config.yaml
num_hidden_layers: 13
hidden_size: 160
num_attention_heads: 10
num_key_value_heads: 10
head_dim: 32
intermediate_size: 512
vocab_size: 4096
hidden_act: "relu"
norm: "layernorm"
norm_place: "pre"
norm_eps: 1e-05
positions: "rope"
rope_theta: 10000.0
rope_fraction: 0.5
qk_norm: false
attn_scale: 0.177
bias: "none"
tie_word_embeddings: false
parallel_block: true
init: "normal"
init_std_qkv: 0.0363
init_std_o: 0.0257
init_std_up: 0.0363
init_std_down: 0.0
optimizer: "soap_variant"
learning_rate: 0.00633
lr_mult_o: 0.812
lr_mult_up: 1.36
beta1: 0.95
beta2: 0.95
lr_head: 0.0066
warmup_steps: 200
schedule: "cos"
final_lr_fraction: 0.1
batch_tokens: 32768
max_seq_len: 512
doc_mask: false
train_tokens: 138100000
max_steps: 4215
dataset: "wikipedia_en"
Each number is 128 + 24 x the weight over its row's rms, rounded and kept within 0 to 255. Layers, rows and columns count from 0. The size above them is the row's rms in percent of the matrix's.

# layer 9 attention value, 320x160, rms 0.179, rows 128-149, columns 0-159
size [ 75  72  88  87  78  80  80  85  82  84  80  74  83  83  84  77  83  85  79  83  76  82]
[[131 101 118 113 176 103 165 109 149 151 150 121  97 136 122 109 131  95 145 107 127 165 120 105 117 101 123  97 131  83 124 144 119 128 121 146 130  96 138 102 126 113 111 173 133 103 123 120 125  97 125 124 101 117 130 216 119 127 104 111 118 157 149 132 102 167 105 148 115 160 120 111  99 107 126 113  97 143 102 148 114 124 129 148 113 129 166  96 174 132 120 104  90 180 124 107 114 133 138 123 181 134 136 149 190 150 126 141 119  95 117 138 169 186 149  85 133 193 129 147 159 103 141 156 154 143 118 149 131 136 164 138 129 142 147  99 131 143 179 143 146 108 152 119 153  83 126 128 146 149 165 120 116 143 142 145 138 130 138 148]
 [175 117 107  90 146 168 141 153 112 123  92 128 135 190 125 147 105 153  94 146 141 122 119 141  98 126 164  95 122 153 116 135 152 170  95 102 161 116 163 125 124 149 155 127 152  83 130 125 180 165 135 139 108 153 148 106 156 122 159 111 141 112 162  87 163 119 130 169 129 100 123 131 134 125 126 142 137 118 127 110 147 154 133  66 126 150 129 119 163 128 152  79 138 141 177 127  81 132  81 167 121 150 111 166 146 114 125 136 127 121 109 123 158 138 141 169 131 124 145 156 110 114 140 118 131 141 133 122 115 150 147 139  92 142 146 123 153 101  90 190  99 145 170 105 134 128  95 151 110 103 130 153 104 126 101 140 143 103 112 108]
 [140 133 122 110 148 131 136 118  77 114 158 144 142 137 169  86 140 138 126 137  84 154 155 135 165 131 188 135 110 129 112 119 140 113 101 143 134 136 111 116 160 152  92 108 163 141 115 125 154  92 144 109 142 156 143 117 146  99 138 117 156 155 128 127 163 161 143 149 122 109 109 129 133 109 131 171 154 160 123 122  90 124  75 166 143 131 122 124 139  92 148 130 156 132 103 165 183  97 128 108 143 128  97 131 157 154 134 126 111 119 153 135 136  43 118  87 131 103 112 122 143 137 115 170 108 104  93 131 152  88 127 139 133 127 159  83 138 149 110 153  95  99 115 137 141 186 115 162 109  99 144 133  97 146 103 136 142 101 140 159]
 [164 123 121 152 158 128  97 150 116 170 114  94 151 117 155 145  74 123 128 158 129 111 168 110 121 147 127 114 138 120 148 142  93 136 119 133 164 106 119 184 155 130 116 147 140 133 117  95  96 124 114 141 158 139  76  89 180 120 113 192 171 130  90 115 144 137  79 125 140 142 118 123 112 133 152 100 147 151 148 131 129 127 117 158 110 151 103 150  81 120 111 113 124 142  75 144 134 129 139 158 137  88 114 194 136 148 142 103 112 126 127  99 139 110  88 140 117 139 148 140 115 115 138 117 134  96 128 110 147 176 123 131  92 139 183 134 131 117  98  93 136 146 136 126 129 123 139  92 129 162 127 112 104 118 162 103 177 102 100 110]
 [110 146 166 102 148 160 161 122 117 106  73 117 147 112 146 156 148 116 137 155 164 133 107 169 107 120  81 132  89 121 118 175 151 158 163 132 125 145 147 124  78 151 126 112 140 153 129 140 163 125 141 134 122 117  86 121 152 132 115 139 138 129 138 121 127 117 133 105 147 139 139 174  93  87 118 106 135 127 156 137  94 135 173 169 102 126 177 128 122 149 149 102 125 158  93 135 114 138  87 134 106 115 116 173 100 132 135 188 129 187 135 160 118 130 147 150 176  96 123 139  99 103 126 117 165 105 139 102 116 170 110 161  87 108 120 162  99 152 111 147 137  92 127 103 135 102 108 150 137 137 106 110 114 120 127 165 146 131 136 146]
 [157 110 140 120 139 157 156 115 142 134 156  91 141 118 111 161 100 117 107 160 111 119 158 145 114 172 114 113 121  92 151 143 116 126 119 132  90 135 148 143  51 145 183 123 145 170 121 109 127 193 141 112 129  75  90 140 123 130 153 147 139 108 153  96 116  93 182 133 114 136 121 113 158 123  97 131  85  68 114 105 127 164 112 108 139 151 127 102 122 119 122 119 102 120 148 124 137 116 138 114 140  91 148  75 140 133 132 172 121 112 116 130 141 138 133 122 174 136  98 110  96 105 156 147 147 115  87 134 164 133 103 131 162 164 182 122 129 119 126 152 164 118 130 158 109 130 147 139 129 115 142 126 144 124 114 179 127 117 139 152]
 [135 123 139 190 123 131 129 133  85 107 176 102 131 118 109 123 144 143 123 105 110 104 138 116 125 155 131 113 142  92 139 156 155 141 105 144 139 156 167 132 137 102 145  96 118 135 136 103 149 102 115 140 140 165 122 117 170 177 141 158 145 133 163 155 144 175 167 144 113 122  69  99 100  93 103 133 100 105 117 116 144  88 124 106  89 159 144  80 153 168 169 147 105 136  85 134 100 117  97 123 140 127 153 168 125  97 127 154  94 129 122 135 122 110 105 127 168 108 126 172  86 109 127  94 152 154 126 116 158 136 124 159 115 147 107 104 145 115 152  98 126 139 157 155 127 130 166 130  90 100 103 108 171 158 153 129 142 132 117 127]
 [108 132 110 138 141 139 137 143 153 126  92 103 119 150  87 108 125 151 128  97 108  98 187 105 135 127 153 117 148 162 160 152 147 120 155 128 135 163 141 128 124 119 141 194 105 159 121 154 113 122 156 125  90 177 151 150 107 133 145 111  95 124 118  78 122 131 103 115 143 134 156 115 148 110  95  98 149 161 119 143 150 132 141 108 132  97  86 133  76 102 115 158  94 147 174 127 171 126 125  86 128 125 153 168 136 127 126 103 102 146 166 141 169 146  80 116 121 155 119 119 141 129 144 155 151 136 117 126 118 124 152 135 112 100 100 112 153 155 122 113 150 107 149 151 122 133 163 191 103 104 127 121 123 177 101 139  81 116 165 131]
 [145 144 142 165 105 132 114 122 116 139 116 120 126  57 146 139 117 156 170 115  96  98 128 128 118 137 143  85 186 115 113 127  96 169 124 138 145 111 117 123 132 106 102 100 143 127 110 125 102 126  90 148 153 106 108 143 123 164 145 152 162 119 145 148 131 154 161  91 146 149 100 116 164 148 124 112 131 198 170 142 169 125 155 124 132 130 144 116 179 133 112 129 145 118 122 184 135 145 121 122 100 128 108 154 104 131 146 132 133 129 132 102 136  77 101 123 132 152  76 111 140 129  91 139  88  83 115 124 101 126 113 167 113 133 149 133 145 144  98 183 111 127 150 136 153  93 127  69 138 107 109 113 111  97 135 110 111 141 168 135]
 [169 121 137 123 116 144 126 113 134 113 124 147 105  74 155 106 153 120 172 142 162 142 124 130 101 127 113 139 121 106 155 128 115  91 140 160 161 136  82 165 111 150 147  98 130 105 130 132 158 114  70 129  78 141 106 158  93 116 159 170 141  97 145 136 153 118 117 141 176 125  84  96 120 128 124 129 120  97 134 102 113 134 128 156 162 100 140 148 116 170 106 155  93 151 141 133 165 139  99 107 152 132 127 139 109 115 116 171 107 147 138 141 109 100  90 161 170 134 117 133 132 130  79  81 119 109  85 135 118 131 135 164 156 130 153 109 122 142 117 125 140 161 124 111  97 122 158 146 144 136 169  97 105 123  84 120 143 168  83 159]
 [133 127 117  71 141 157 135 109 168 162 124 123 113 136 147 151 119 130 131 136 114 144 138 121 106 106 138 130  84 132 110 154  79 134 136 128 167  84 111 112 110 161 134 103 137 143 139 149  89 132  87 135 109 135 132 136 146 155  85 152 193 101 153 169 131 118  90 117 162 108 117 139  88 110 157 186 183 122 151  75 132 120 161 148 135 133 138 148 136 122 114 130 147 114 110 128 112 107 109 149 158 148 134  84 159 132 145 149  89 132 115 166  88 127 153 122 138 130 126 176 106 125 169 122 142 129 120 162 154 146 124 104  99 135 137 136 164 119 117  88 122 146 108 160 187 104 110  81 108 140 124 137 114 115 130 122 151 125 123  84]
 [ 60 125 138 105 173 169  80 151 154 126 111 124 139 121  98 121 150 141  94 127 140 101 180 120 125 117 161 124 150  98 132 141 125 173 153 165 116 149 128 127 109 145 105 135 121 160  74 151 138  70 108 147 137 139 146 132 138 119 143 131 118 108 154 156 122 106  98 116  92 120 130 105 155  86 121 100 109 130 114 125 132 123  96  92 173  84  93 169 135 101 135 103  85 131 149 159 127 136 175 118 119 128 107 174 119 145 168 138 118 154 115 138 123 106 145 117 154 128 137 152 112 137 135 151 132 122 119 118 114 148 102 139 151 139 188 150 138 167 137 185 128 138 111 152 110 112 135 141 146 166 118 138 149  86 100 149 156 140 130 138]
 [146 119 141 137 148 157 116 120  82 131 144  98 127 138 128 113  96 136 135 125 131 130 184  84 171 166 113 113 106 148 143  95 143 108 105 130 157  61 148 113 175 160 142 110 117 119 106 156 150 142  67 152 117 146 142 159 175 100  47 117 156 145 106 139 128 109 124 145 144 111 131 156 124 174  99 118 151 124  89 105 106  96 146 121 139 143 146 159 155 130 152 129 174 125 113 125 158 123 149 139 147 106 149 117 114 167 118 134 150 101 168 175 143 121 149 130  97 134  93 120 144 165 141 122 127 102 154  95 127 115 119 100 103 145 128 128 142 135 133 133 129 123 137 150 139 121 185 108 113 125 159 113 107 160 125 100 142 119 125  89]
 [117 155 118 116 151 174 159 143 162  88 103 119 129  96 118 143  96 135 115 138 166 134 111 108 163 106 138 126 123 161 127 126 141 135 103  95 130 123 129 114 126 146 187  82 128 112 141 138 127 145 128 136 146 149 113 112  93 115 149 129 110 123 173 133 136 137 105 140  80 133 109 101 147 108 131 106 110 117 107 138 137 115 146 119 113 112 111 110  86 124  79  93 130 134 116 181 129 103 159 128 141 122 127 129 106 102 104  96 170 123  97 126 167 117 111 129 136  65 126 136 118 146 217 131 125 163 121  99 124 162  93 148 148 151 103 138 141 109 113 118  86 120 134 142 113 120 142 133 105  83  56 176 164 122 127 118 109 116 126 160]
 [149 122 177 104 142 136 111 134 102 139 132 122 149 141  95  92 125 120 155 151 120 129 154 108 128 180 144 117 120 113  94 108  74  93 130 123 148 124 152 148 112 104 130 111 169 154 124 128 161 132 138 147 138 187 114 137 184 114 139 145  99 108 108 132 178 129 103  94 145 107 123 130 123 116 132 121 146 155  82 125 149  92 116 137 142 164 128 164 121  89 160 147 169 107 125 166 167  99 152 115 135 131 128 108 136 127 117 127 133 119 136 143 109  60 137 106  66 130  98 146 153 144 147 130 145 112 205 152 157 147 148 134 126 124 122 131 142 159 145 127 111 115 118 160 152 169  98 140 136 102 140 136 124 157 162 102 163 112 153 109]
 [112  79 149 158 167 158 112 127 170  99 106 142 126 130 123 127 140 147 172 134 176  76 153 139 144 107 120 129 153 100 169 115 121 103 157 115 151 106 141 126 130 130 124  98 134 145 113 133 137 145 116 140 117  86 103 165 117 129 100 125 144 147 146 105  91 121 128 130 171 159 134 168 149  87 148 139 143 122 198  93 140  91 130 135 157  93 161 119  98 124 142 138 145 166 151 146 100 137 211 113 144  84 137 119 128  91 108 155 119 150 183  97 147 137 153 141 123 101 150 139 133 124 132 145 133 141  83 105 138 126 167 129 128 108  96 148 116 110 115  75 116 110 129 100 135 136 117 121 106 142 128  83 130 154 118 126 133 145 130 130]
 [152 135 103 112 102 116 153 139 104 135 119 123 150 153 141  99 138 116 141 130 107 143 128 147 148 154 129 102 136 143 159 163  96 172 132 104 121 127 143  56 139 103 121 154 138 135 182  83 148 120 150 145 125 103 147  99 139 100 113 113 142 143 155 137  96 139 148 127 148 139 144 117  90 103 162 133 145 102 120 131 116 101 146 155 173 158  84 151 137 136 112 114 111 103 116 151 151 102 144 189 106 166 125  83 123 124 126 141 155 144 133 124  90 130 124 136  88 115 119 114 157 107 132 133 116 142 148 140 147 141 123  94  95 166 126 127 111 163 130 129 145  92 153 133 149  73 147 165 116 149 155 182 125 145  92  63 135 123 102  72]
 [ 91 160 155 163  88 119 122 141 137 113 120 127  81  94 165 116 148 158 184 134 178  83 110 135 100 126 143 142 139 148 141  98 152 128 164 107  92 146 125 130 138 127 170 129 160 132 132  99  95  96 128 144 141 125 102 124 130 128 165 164 165 118 120 139 132 108 141  72 131 162 127 110 149 127 129  84  95 102 170 174 141 154 133 181 174 115 137 128 110 106 115 145 134 144 138 157 150 149 137 112 113 115 153 136 123 103 148 103 116 170 116 138 160 114 151 133 134 141 146 119 121 150 135 124 144 100  73 106 141  98 118 150 108 119 138 124  91 110 142 177 174 144 106 141 109 129 115 133 161 129 106 139 166 105 130 146 143 112 178 155]
 [123 139 112 101 191 125 128 174 114 150 152 129 122 114 143 109 145  97  91 160 117 147 121 162 135 103 153 126  80 155 132 162 167 139 104 109 120 116 111 143 134 140 124 143 150 104 140  98 108 102 103 143 111 124 101 102 124 142 120 163 147 151 142 109 130 147 134 161 106 121 117 152 100 137 120 152 158  90 137 120 112 162 131 140 102 147 115 163 116 143  99 140 132 129 137  69 109 111 118 148 120  87 121 152 157 117  98 173 153  86 116  61 117 135 139 142 135 131 148 147 188 116 167 116 114 103 127  81 161 135 144 126 114 125  80 138 149 135 112 104  99 117 178 103 121  94  90 150 141 156 143 107 110 134 165 125 164 126  78 131]
 [111 139 139 107 142 153 131 148 166 139 125 133 137 101 133 101 146  79 153 118 153 163 126 125 146 139 135 103 128 111 125 110 132 157 128 139 115 122 111 147 127 131 127 159 119 139 121 115 116  85 152 168  84 120 164 172 154 109 127 126 115 111 107 108 109 180 135 108 136 157 127 153 117 119 151 120 120 159 115 157 129 131 108 165 104  76 113 130 121 111 122 149 153 129 116 145  97 150 157  61 148 169 147  97  96 130 141 131 127 145 183  98  98 153 152 122 155 118  93 152 147 117  93 142 116 118 145  84 141  64 150 150 194 115 166 133  96 149 147 151 120 121  97 113 148 147 155 141 159 159 111 124  84  78 106 131 109 110 144 133]
 [131 133 135 121 100 134 154 114 155  67 141 104 141 158  76 142 124 153 102 125  99 126 179 125 163 131 142 158 119 118 129 149 110 164 118 147 136 111 131 184 125 149 143 150 129 117 119 131 125 155  89 111 138 131 118 153 146 129 126 171 115 110 131 179  99 111  92 136 152 158  92  96 147 104 153  87 125 130  80 130 134 195 127 147 106 104 139 146 120 140 160 108 110 121 109 173  99 113 107  77 127 118 130 118 116 130 131 115  71 125 111 127 109  79 163 125 123 135  96 110 145 134 164 140 113 126 144  60 168 130 153 132 101 125 139 112 152 166 133 156  94 127  94 134 117 127  97 149 113 113 128 141 115 109  84 108 157 135 120 140]
 [105  95 151 111 128 141 145 107 123 131 106  92 143 115 132 139 123 120 185 150 122 111 144 152  88 114 131 103 161 154  90 138 127 128 100 111 138 138 143 172 126 114 102 118 136 142  98 129 137 155 114 125 131 131 127 102 206 108  90 148 106 135 156 159 131  92 147 140 142 150 120 146 132 120 157 109 161 101 173  98 135  99 117 108 134 106 158 119 112  91 130 162 160 119 144 119 140 103 136 160 129 132 158 117 137 149 143 132 110 137 146 121 148  93 119 148 164 106 101 120 101 170  71 129 134 106 164 106 127 144  86 107 108 147 112 101 131 105 127 137 139 113 194  69 137 175 115 115 116 110 122 108 131 182 130 159 147  70 116 114]]
# layer 9 attention output (transposed), 320x160, rms 0.133, rows 128-148, columns 0-159
size [ 74  78  85  86  88  73  80  82  84  85  81  79  84  87  92  76  89  80  81  84  78]
[[146 128 117 158 132 115 110 100 154  77 158 151 129 145  99 120 136 121 170 130 127  97 126 145 117 177 131 127 114 148 177 154 122 123 124 147 161 144 138 165 137 121  60 115 157 165 139 116  87 107 139 121 145 157 182  85  98 177 115 106 147 122 128  98 131  90 142 115 151  83 120 134 137  74 127 126 125 121 145 129 112 147 117 135 164 134 119 144 147 150 117 125 121  53 123 150 108 109 155 137  99 153  54 113  68 125 124 145 159 142 115 116 138 126 125 148 150 138 130 111 125 153 119 114 128 111 118 127 115 113 112 110  95 140 142 117 135 167 134 134 103 129 105 146 123 106 122 195 119 136 166 126 122 146 113 161 143 116 129  88]
 [154 104 135 174 106 136 135 133 129 164 122 149 149  95 148 115 117 115 118 120 143 134 144 153 105 147  90 109 110 131  99 126 156 141 162 152 128 140  99 112  99 166 157 113 105 150  95 136 124  74 159 115 170 109 109 134 170  91 170 132 126  90  72 118 138 164  98 130 146 179 122 146 102 114 163 116 116 151 100  86 140  60 128 129 142 143 110 146 164 107 146 124 102 108  70 111 164 137 155 125 161 156 115 121 105 111 159 128 146 112 145  74 135 137 103 100 102 142 124 160 116 125 145 168 109 131 130 182 140  98  76 133  91 117 139 140 139 120 108 130 115 110 124 122 132 157 143 124 140 133 124 122 113 148 140 135 134 126 105 166]
 [138 129 111 161 136 130 120 147 153 156 109 134 135 102 126 116 169  98 140 110 151 156 158  99 127  95 124  93 130  71 121 151 137  95 116 153 105 150 121 148 143 159 142 138 123  77 166 117 134 160 151  76 147 128 122 131 157 119 103 141  97 126  86 108 120  98 108 107  85 140 101 142 117 127 145 113 130 112 145 148 155 143 177 130 157 126 134 167 136 132 112  99 138 144 174 119  95 178 123 127 160 140 114  91 145 108 100 119 162 112 113 100 182 142 125 165 201 116 137 145 101 143 117  92 151 163 133 101 105 116 135 143 114 160 116 172 107 119 160 114 142 116 109 150 141 109  82 107 143 154 147 115 178 135 139 138 129 106 134 129]
 [149 139 129 130 130 121 160 111  80 135  99 139 120 128 128 120 146 134 131 115 161  91 111 133  98 100 136  97 107 109 140 118 129 123 129 124 131 165 127  88 109 176 146 133  59 134 138 125 144 100  86 125 113 134 180 120 114 117  91 103 133 102 111 149 120 119 103  89 128 129 155 130 145 173 155 104 194 126 134 149 106 162 150  78 123 123 106 149 137 120 123 102 125 132  90 121 131 124 113 114 124 150 185 112 123 127 119 190  83 112 153 127 119  96 123 133  80 175 142 120 139 137 153 140 123 117 136 176 133 108 124 116 125 137 115 127  75 127 131 119 141 110 172 152 109 179 140  88 104 110 116 134 164 108 115 154 117  85  90 106]
 [139  86  66  99 134 160 147 131 159  99 141 155 139  95 144 101 119 122  95 138 185 108 119 102 120 146 114 103 128 153 155 115  75 151 124 131 116 110 135 113 120 147 120 144 150 146 145 129 113 174 119 177 140 138 118 128 176 129 121 147 119 131 105 137 123 174 182  91 155 172 153  93 121 151 120 133 131  95 169 154 153 125 132  78 121 145 107 155 131 133 124 152 108 120 108  98 151 156 127 140 145 146 165 141 137 166 104  77 147 140 119 104 157  97 114 111  63 122  95 112 145 109 127 131 111 127 101 176 136 144 140 126 180 101  90 120 165 128 126 148 157 155 124 104 146 149 131 120 130 119 127 145 110 137 154 128 133 119 154 148]
 [144 136  99 132 135 118  99 164 136 108 162 117 155 106 161 107 178 119 129 106 173 100  99  93 136 104 129 144 119 161 128  97 157 101 125 166 139 157 143 124 122 141 133 113 135  96 132 145 130 131 150 178 123 129 123 141 159 129 152 109 148 151 124 122 172 114 102 169 124  87 155 182 114 114 142 118 117 147 151 125 110  87 130 114  99 136 152  96 160 110 134 161 112 158 139 130 113  93 123 134 123 153 141 161 149  94 123  90 145 149 144 107 115 101 100 149 149 128 111 103 181 147 130 142 106 107 148 138 132 170 137  95 125 105 163 135 116 192 128 123 151 149 130 137 116 173 119 144 119 148 165 124 119 165 171 185  94 168 146 103]
 [127 142 120 135 137 124 151 151 112 113  98 133  85  97 172 158 145 150 110 114 139 135 125 137 166 142 133 179 109 128 128  66 148  64 152 165  94 174 129  87 119 150 160 165 152 124 146 109 145 102 157 134 138 131 161 117 101  81  88 128 110 118 161 146 126 114 113 109 127 163 121 137 167 158 147 121 121 122 148 133 100 131 137 148 136 106 126 166  81 119  91 111 117 127 155 107 133 194 137 125 136 159 119 123 132 163 137 140 120 116 127 119 127  90  95 125 111 128 102  79  98 111 123 109 140 111 168 115 133 144 121 107 103  95 144 137 179 165 120 126 135 140 119 194 139 155 148 153 123 126 107 126 136 101 150 125 126 111 123  81]
 [102 104 125 120 100 123 137 140 124 126 123 121 142 137 135 124 116  91 128 157 141 160  85 131 128 110 102 152  91 106 128  96 132 180 174 116 104  92 117 150 128  87  84 120  87 113 156 110 149 138 116 118 118  94 113 132 126 106 115 149 146 110 129 125 150 111  97  70 127 109  90 137 132 110 141 194 122 105 142 102 127 137 134 122 138 130 128  86 125 145 107 124 128 119  93 117 176 104 136 107 117 136 149 120  96  92  98 151 102 159  85 190 134  78 128 100 170  91 134 185 113 125 126 136 139 106 122 106 153 168 134 137 133 136 140 142 157 104 145 102 132 179 163  87 104 105  86 117 124 130 110 121 126 121 113 106 172 129 105 135]
 [133 151 119  82 136 161 143 118 126 110 112 137  98 103 140 169  98 195 154 150 123 133 145 107 108 137  99 135 113 139 160 104 159 112 109 150 131 146 110 140 143 167 121  92 108 118 143 113  86 101 135 133 158 136 160 153 118 114 107  98 142 130 126 133 109 127 113 108 128 116 152  82 114 117 168 139 110 140 116 171  94 155 122 119  79 102 128 154  98 121 151 120 164 158 131 129 141 120  95 102 129 118 147 153 217 115 124 154 104 118 143 119 154 162 196 123  91 152 137 138 163 114 139 151  89 120 113 134 167 149 163 120 116 129 142 147 141 135 167 134 150 136 154 162 124 117 148 145 112 140 152  98 128 137 103 124 151  72 142 100]
 [ 92 154 136  94 117 118 121 150 141 152 115 121 119 105 123 123 142 129 113 138 140 105  95  81 103 159 131 136 125 143 155 114 174 142  95 133  79 145 139 120 141 146 107 180 158 107 128 142  78 110 131 158 153 131 138 122 112 112  78 109 142 128 104 166 134 136 148 114 144  97  98 174 130 138 127 129 139 149 139 151 151 143  96 115  57 123 180 101 109 102 124 160 155 123 120  97 126 137 167  75  93 128 163 137 120 137 185 124 149 112 106 125 155 155 149 162 102 108 109  93 102 158 147 121 140 117 128 157 168 106 154 127 110  94 150 148  94  98 122 130  99  97 115 134 148 113  82 126 115 123 139 120 109 103  90 132 143 153 158 119]
 [ 97 104 104 161 140 139 110 158 134 107 124 120 123 132 100 107 105 120 139 126 112  93 113 124 122 113 164 119  74 118 152 120 170 184 111 152 129 161 126  92 127 151 135 112 150 158  83 148 144 128 141  90  67 169 142 124 102 158 132 141 138 134 115 102 161 135 141 118  97 105 168 112 134 146 131  81 103 130 144 187 139  88 105 136 145  98 113 106 119 148 146 157 118 124 120 125 106 113 101 130 112 153 140 144 175 114  99 143 163  84 102 127 125 131 143 148 100 122 124 138 104 100  80 141 107 120 133 135 168  86 102 157 127 122  90 155 141 167 115 132 130  55 126 113 122 114 134 119  85 124 143 153 134 114 169 114 116 137 143 161]
 [142 137 146 132 146 106 117 123 142 121 171 114 134 146 126 108 122 119 161  98 101 177 107 111 107 145 100 119 130 123 151 136 158 165 155 135 116 160 145 170 163 176 115 156 140 153 153 171 188 183 127 135 137 104 156 171 125 114 103 133 136  76 104 130  89 153 106 133 159 105 100  91 107 127 179 177 133 149 145  99 123 169 148 109  99 147 126 108 155 144  86 105 143 131 114 110 118 141 117 108 107 124 149  96 154 130 101 149 144 132 115 112 103 111 105 111 134 117  96 133 104 131 127  99  85  81 102 147 111 136 112 138 120 167  68 136 127 148 118  91 127 128 157 103 137 132 146 137  98 138 134 125  90 116 128 123 141 154 162 109]
 [ 90 139 155 158  86 174 144 126 130 169 150 158 132 167 119 125 139 177 139 168 128  96 104 117 115 150 108 113 149 118 153 138 129 127 127 132 133 100 135  84 133 129 154 122 139 143 129 134 136 110 148  90 100  95 149 152 157 177 182 141 130 111 115 135 150 167 160 112 171 131 102 112 155 156 151 104 162 119 155 142 118 155 142 155  87  97  91 156 118 145 122 126 104 121 109 139 123 122  69 137 131 101  81 114 138 137 102  94 107 121 128 143 103 161 101 168 198 128 154 155 114 155 148 161 116 155 152 139 147 126 135 148 151 102 134 164  89 132 150 106 107 147 100 158 140 150 114  99 146 124 138 105 157 131 154 136 141 126 113 135]
 [116  82 141 133 105 107 132 126 111 137 131 149 152 160 113 112 142 120 113  83 103 169 142 131 151 160 149 123  87  86  90 127 138 119 177  99  76 131 100 132  94 155 137 140 105 145 130 130 173 126 150 145 174 101 119 149 111 122 140 117 142 154 152 113 113 123 116 133 118 154 109 109 106 119  96 166 115 109  83 111 123 105 119 122  83 116 140 142 147 138 138 188 125 128 126 107 118 145 171 142 111 107 112  99 145  84 152 108 132 125 169 134 165  96  75  96  96 136 117 143 148 106 128 176 133 117 140 158 125 128 142 131 108 128 142 152 113 105 138  92 135 168 105 115 153 150 136 114 125 141 156 142  88 140 146  73  70 116 169 115]
 [139  91 151 128 136 175 155 135 116 165 110 132 117 157 115 110 151 147 118 131 167 135 121 141  94 100 113 124 124 130 100 142 161 137 154 178 126 124 130 105 168 116 119 111 131 126 165 128 125 122 122 119 125 121 113 117 106 115  68 136 152 132 149 119 121 143 122 102  91 154 109 103 171 159 151  76 136  95  88 107 136 153 144  94 128 112  94 118 144 104 113 117  92 140 163 136  96 143  76 154 106 128 154 143 147 128 107 132 102  74 170  99 135 146 104 161 213 129 177 138 124 154 119 114 147 147 120 114 152  92 135 144 125  99 121 184 127 143 136 100 146 135 109 105 107 128 139  98 105 147 121 103 109 130 141 176 158 147 136 131]
 [ 42 137 152 154  87 128 118 117 118 139 128 132 151 127 132 105 109  96  82 121 143 136 135 111 151 136 110 128 102 127 124  94 136 119 118  96 161 129 106 121 114 106  80 145 140  95 150 157 160 127  91 112 112 126  98 131  89 133 143 143 150 134 102 162 143 100 153 124 143 116 150 140 120 155 128 104 101 105  88 161 123 123 181 101  55 142 142 150 115 158 126 154 136  88 118 126 122 107  58 129 118  90 150 113 103 140 132 132 142 107 164 154 138 132 145 130  97 116 106 129  87 109 127 116 117  61 152 119 125 174 159 159 141 119 122 143 155 127 155 143 100 185 107 109  88 106 139 125 136 125 131 144 140 134 137 129 130 130 115 112]
 [129 117 167 163 131 137 111 121 135 164 123 143 161 190 134 104  90  96 128 120 131 119 148 163  96 140 136 112 107 152  96 122 152 116 161 121 194 101 112 144 174 111 127 150 151 121  93 151 105 154 148 133 123 160 138 105 159 110 127 108 143 138 109  91 125  96 144 129  85 114 119 119 136 146 123 141 142 166 122 115 151 118 166 155 137 119 111 136  88 136 154  92 159 158 102 168 117 150 135 108 172 186  84 131 162 157 162 134 138 158 143 130 134 123 117 139 173 117 148 143 178 121 138 134  96 135 138 129 143  96 137 135 141 132 112 104 129 130 141 139 120 123 103 115  69 168 129 125 153 106  94  89 148 109 146 154 107  83 120 156]
 [120  93 145  86 140 147 175 119  85  90 127 120 184  94 122 135 150 141 109  97 139 132 171  79 159  95 121 153 125 134 134 157  75 147 123 121 126 101 130 143  93 146 127 126  85 116 160 102 126 112  93 155 152 120 155 160 126 146 113 142 159 143 128 120 156 155 135 108 146 120 137 136 128 147 118 135 182 125 102 146 117 164  69  78  97 133 153 122  97 125 138 143 150 137 162 109 145 112 127  82 126 132 149 137 156 111 131 144 152 173 133 127 107 113 137 106  90 163 129 130 164 147 181  92 111  63 130 118 134 164 135  96 136 146 125 119 155 138 172 115  95 158 126 138 150  85 119 126 151 135 138 117 137 135 126 138 119 135 132 120]
 [138  80 182 133 112 105 153 128 153 121  75 170 111 143  59 136 143  61  96 119 157 110 170 109 117 143 158 126 133 103 139 123  93 136 152 118 174 120 119 120 148 128 149 141 134 114 115 124 177 147 121 110 129 140 158 101 126 159 138  89 105 118 106 143 113 136 110 111 100 146 144 139 178 128 157 119  99 124 161 116 120  98 117 150 130 142 135  69 158 129 164 132 119 103 102 136 151 143 120 139 139 162 100 111 102 152 140 115 146 123 137 122 128 101 133 132  52 149 116 123 115 152 119  93 161 173 168 171 103 119 127 155 115 109 135 120 110 111 114 143 153 124 142 142 110 139 176 134 151 120 148 155 157 146 119 134 122 104 138 153]
 [114  95 144 156  99 108 131 116 151 134 150 131 164 159 125 120 117 160 132 125 115  90  84 105  93 114 133 138 157 116 119 129 128 145 133  82 108 104 145 133 110 155  66 146  93 142 168 149 116 170 108 143 117 161 141 127 114 127  71 124 138 123 137 132 133 123 145 133 177 127 128 114 103 147  92 129 149  89 125 145 144 150 155 147 129 148 134  76 111 122 123 168 146 144 166 143 132 140 147 115 113  77 138  98 119 166 106 116 122 142 160 122 165 150 185 150 167 145 128  91 155 146 128  81 134 135 108  91 112 205 125 147  72 149 105 169 119 104 132 134 136 126 105 120 126 107 148 153 110 127 114 141 154 156 108 118 145 149 133 137]
 [117 118 113 111 136 109 116 167 104 154 155 136 154 110 141  98 155 135 136  72 123 122 124 117 103 127 148 113 134 113 150 127 111 142 122 110 104 128 115 138 122 163 115 110 145 136 183 142 155 123 168  93 136 109  79 108  80  66  98 117 136 109 113 174 141 100 131  77 126 130 145 140  95 128 117 152  99 128 129 105 152 126  98 152 121  99 126 129 144 112 123 131 120 146 153 106 105 131 139 153 164 127  98 132 144  72 121 116 131 146 136  94 117 108 129 116 163 137 146  88  77 143 119 128  87  97  91 188 116 132 115  94 118 133 142 169  85  95 128  82 105 136 185 122 136 107 157 181 111 127 160 140 121 117 136 142 122 159 146 105]]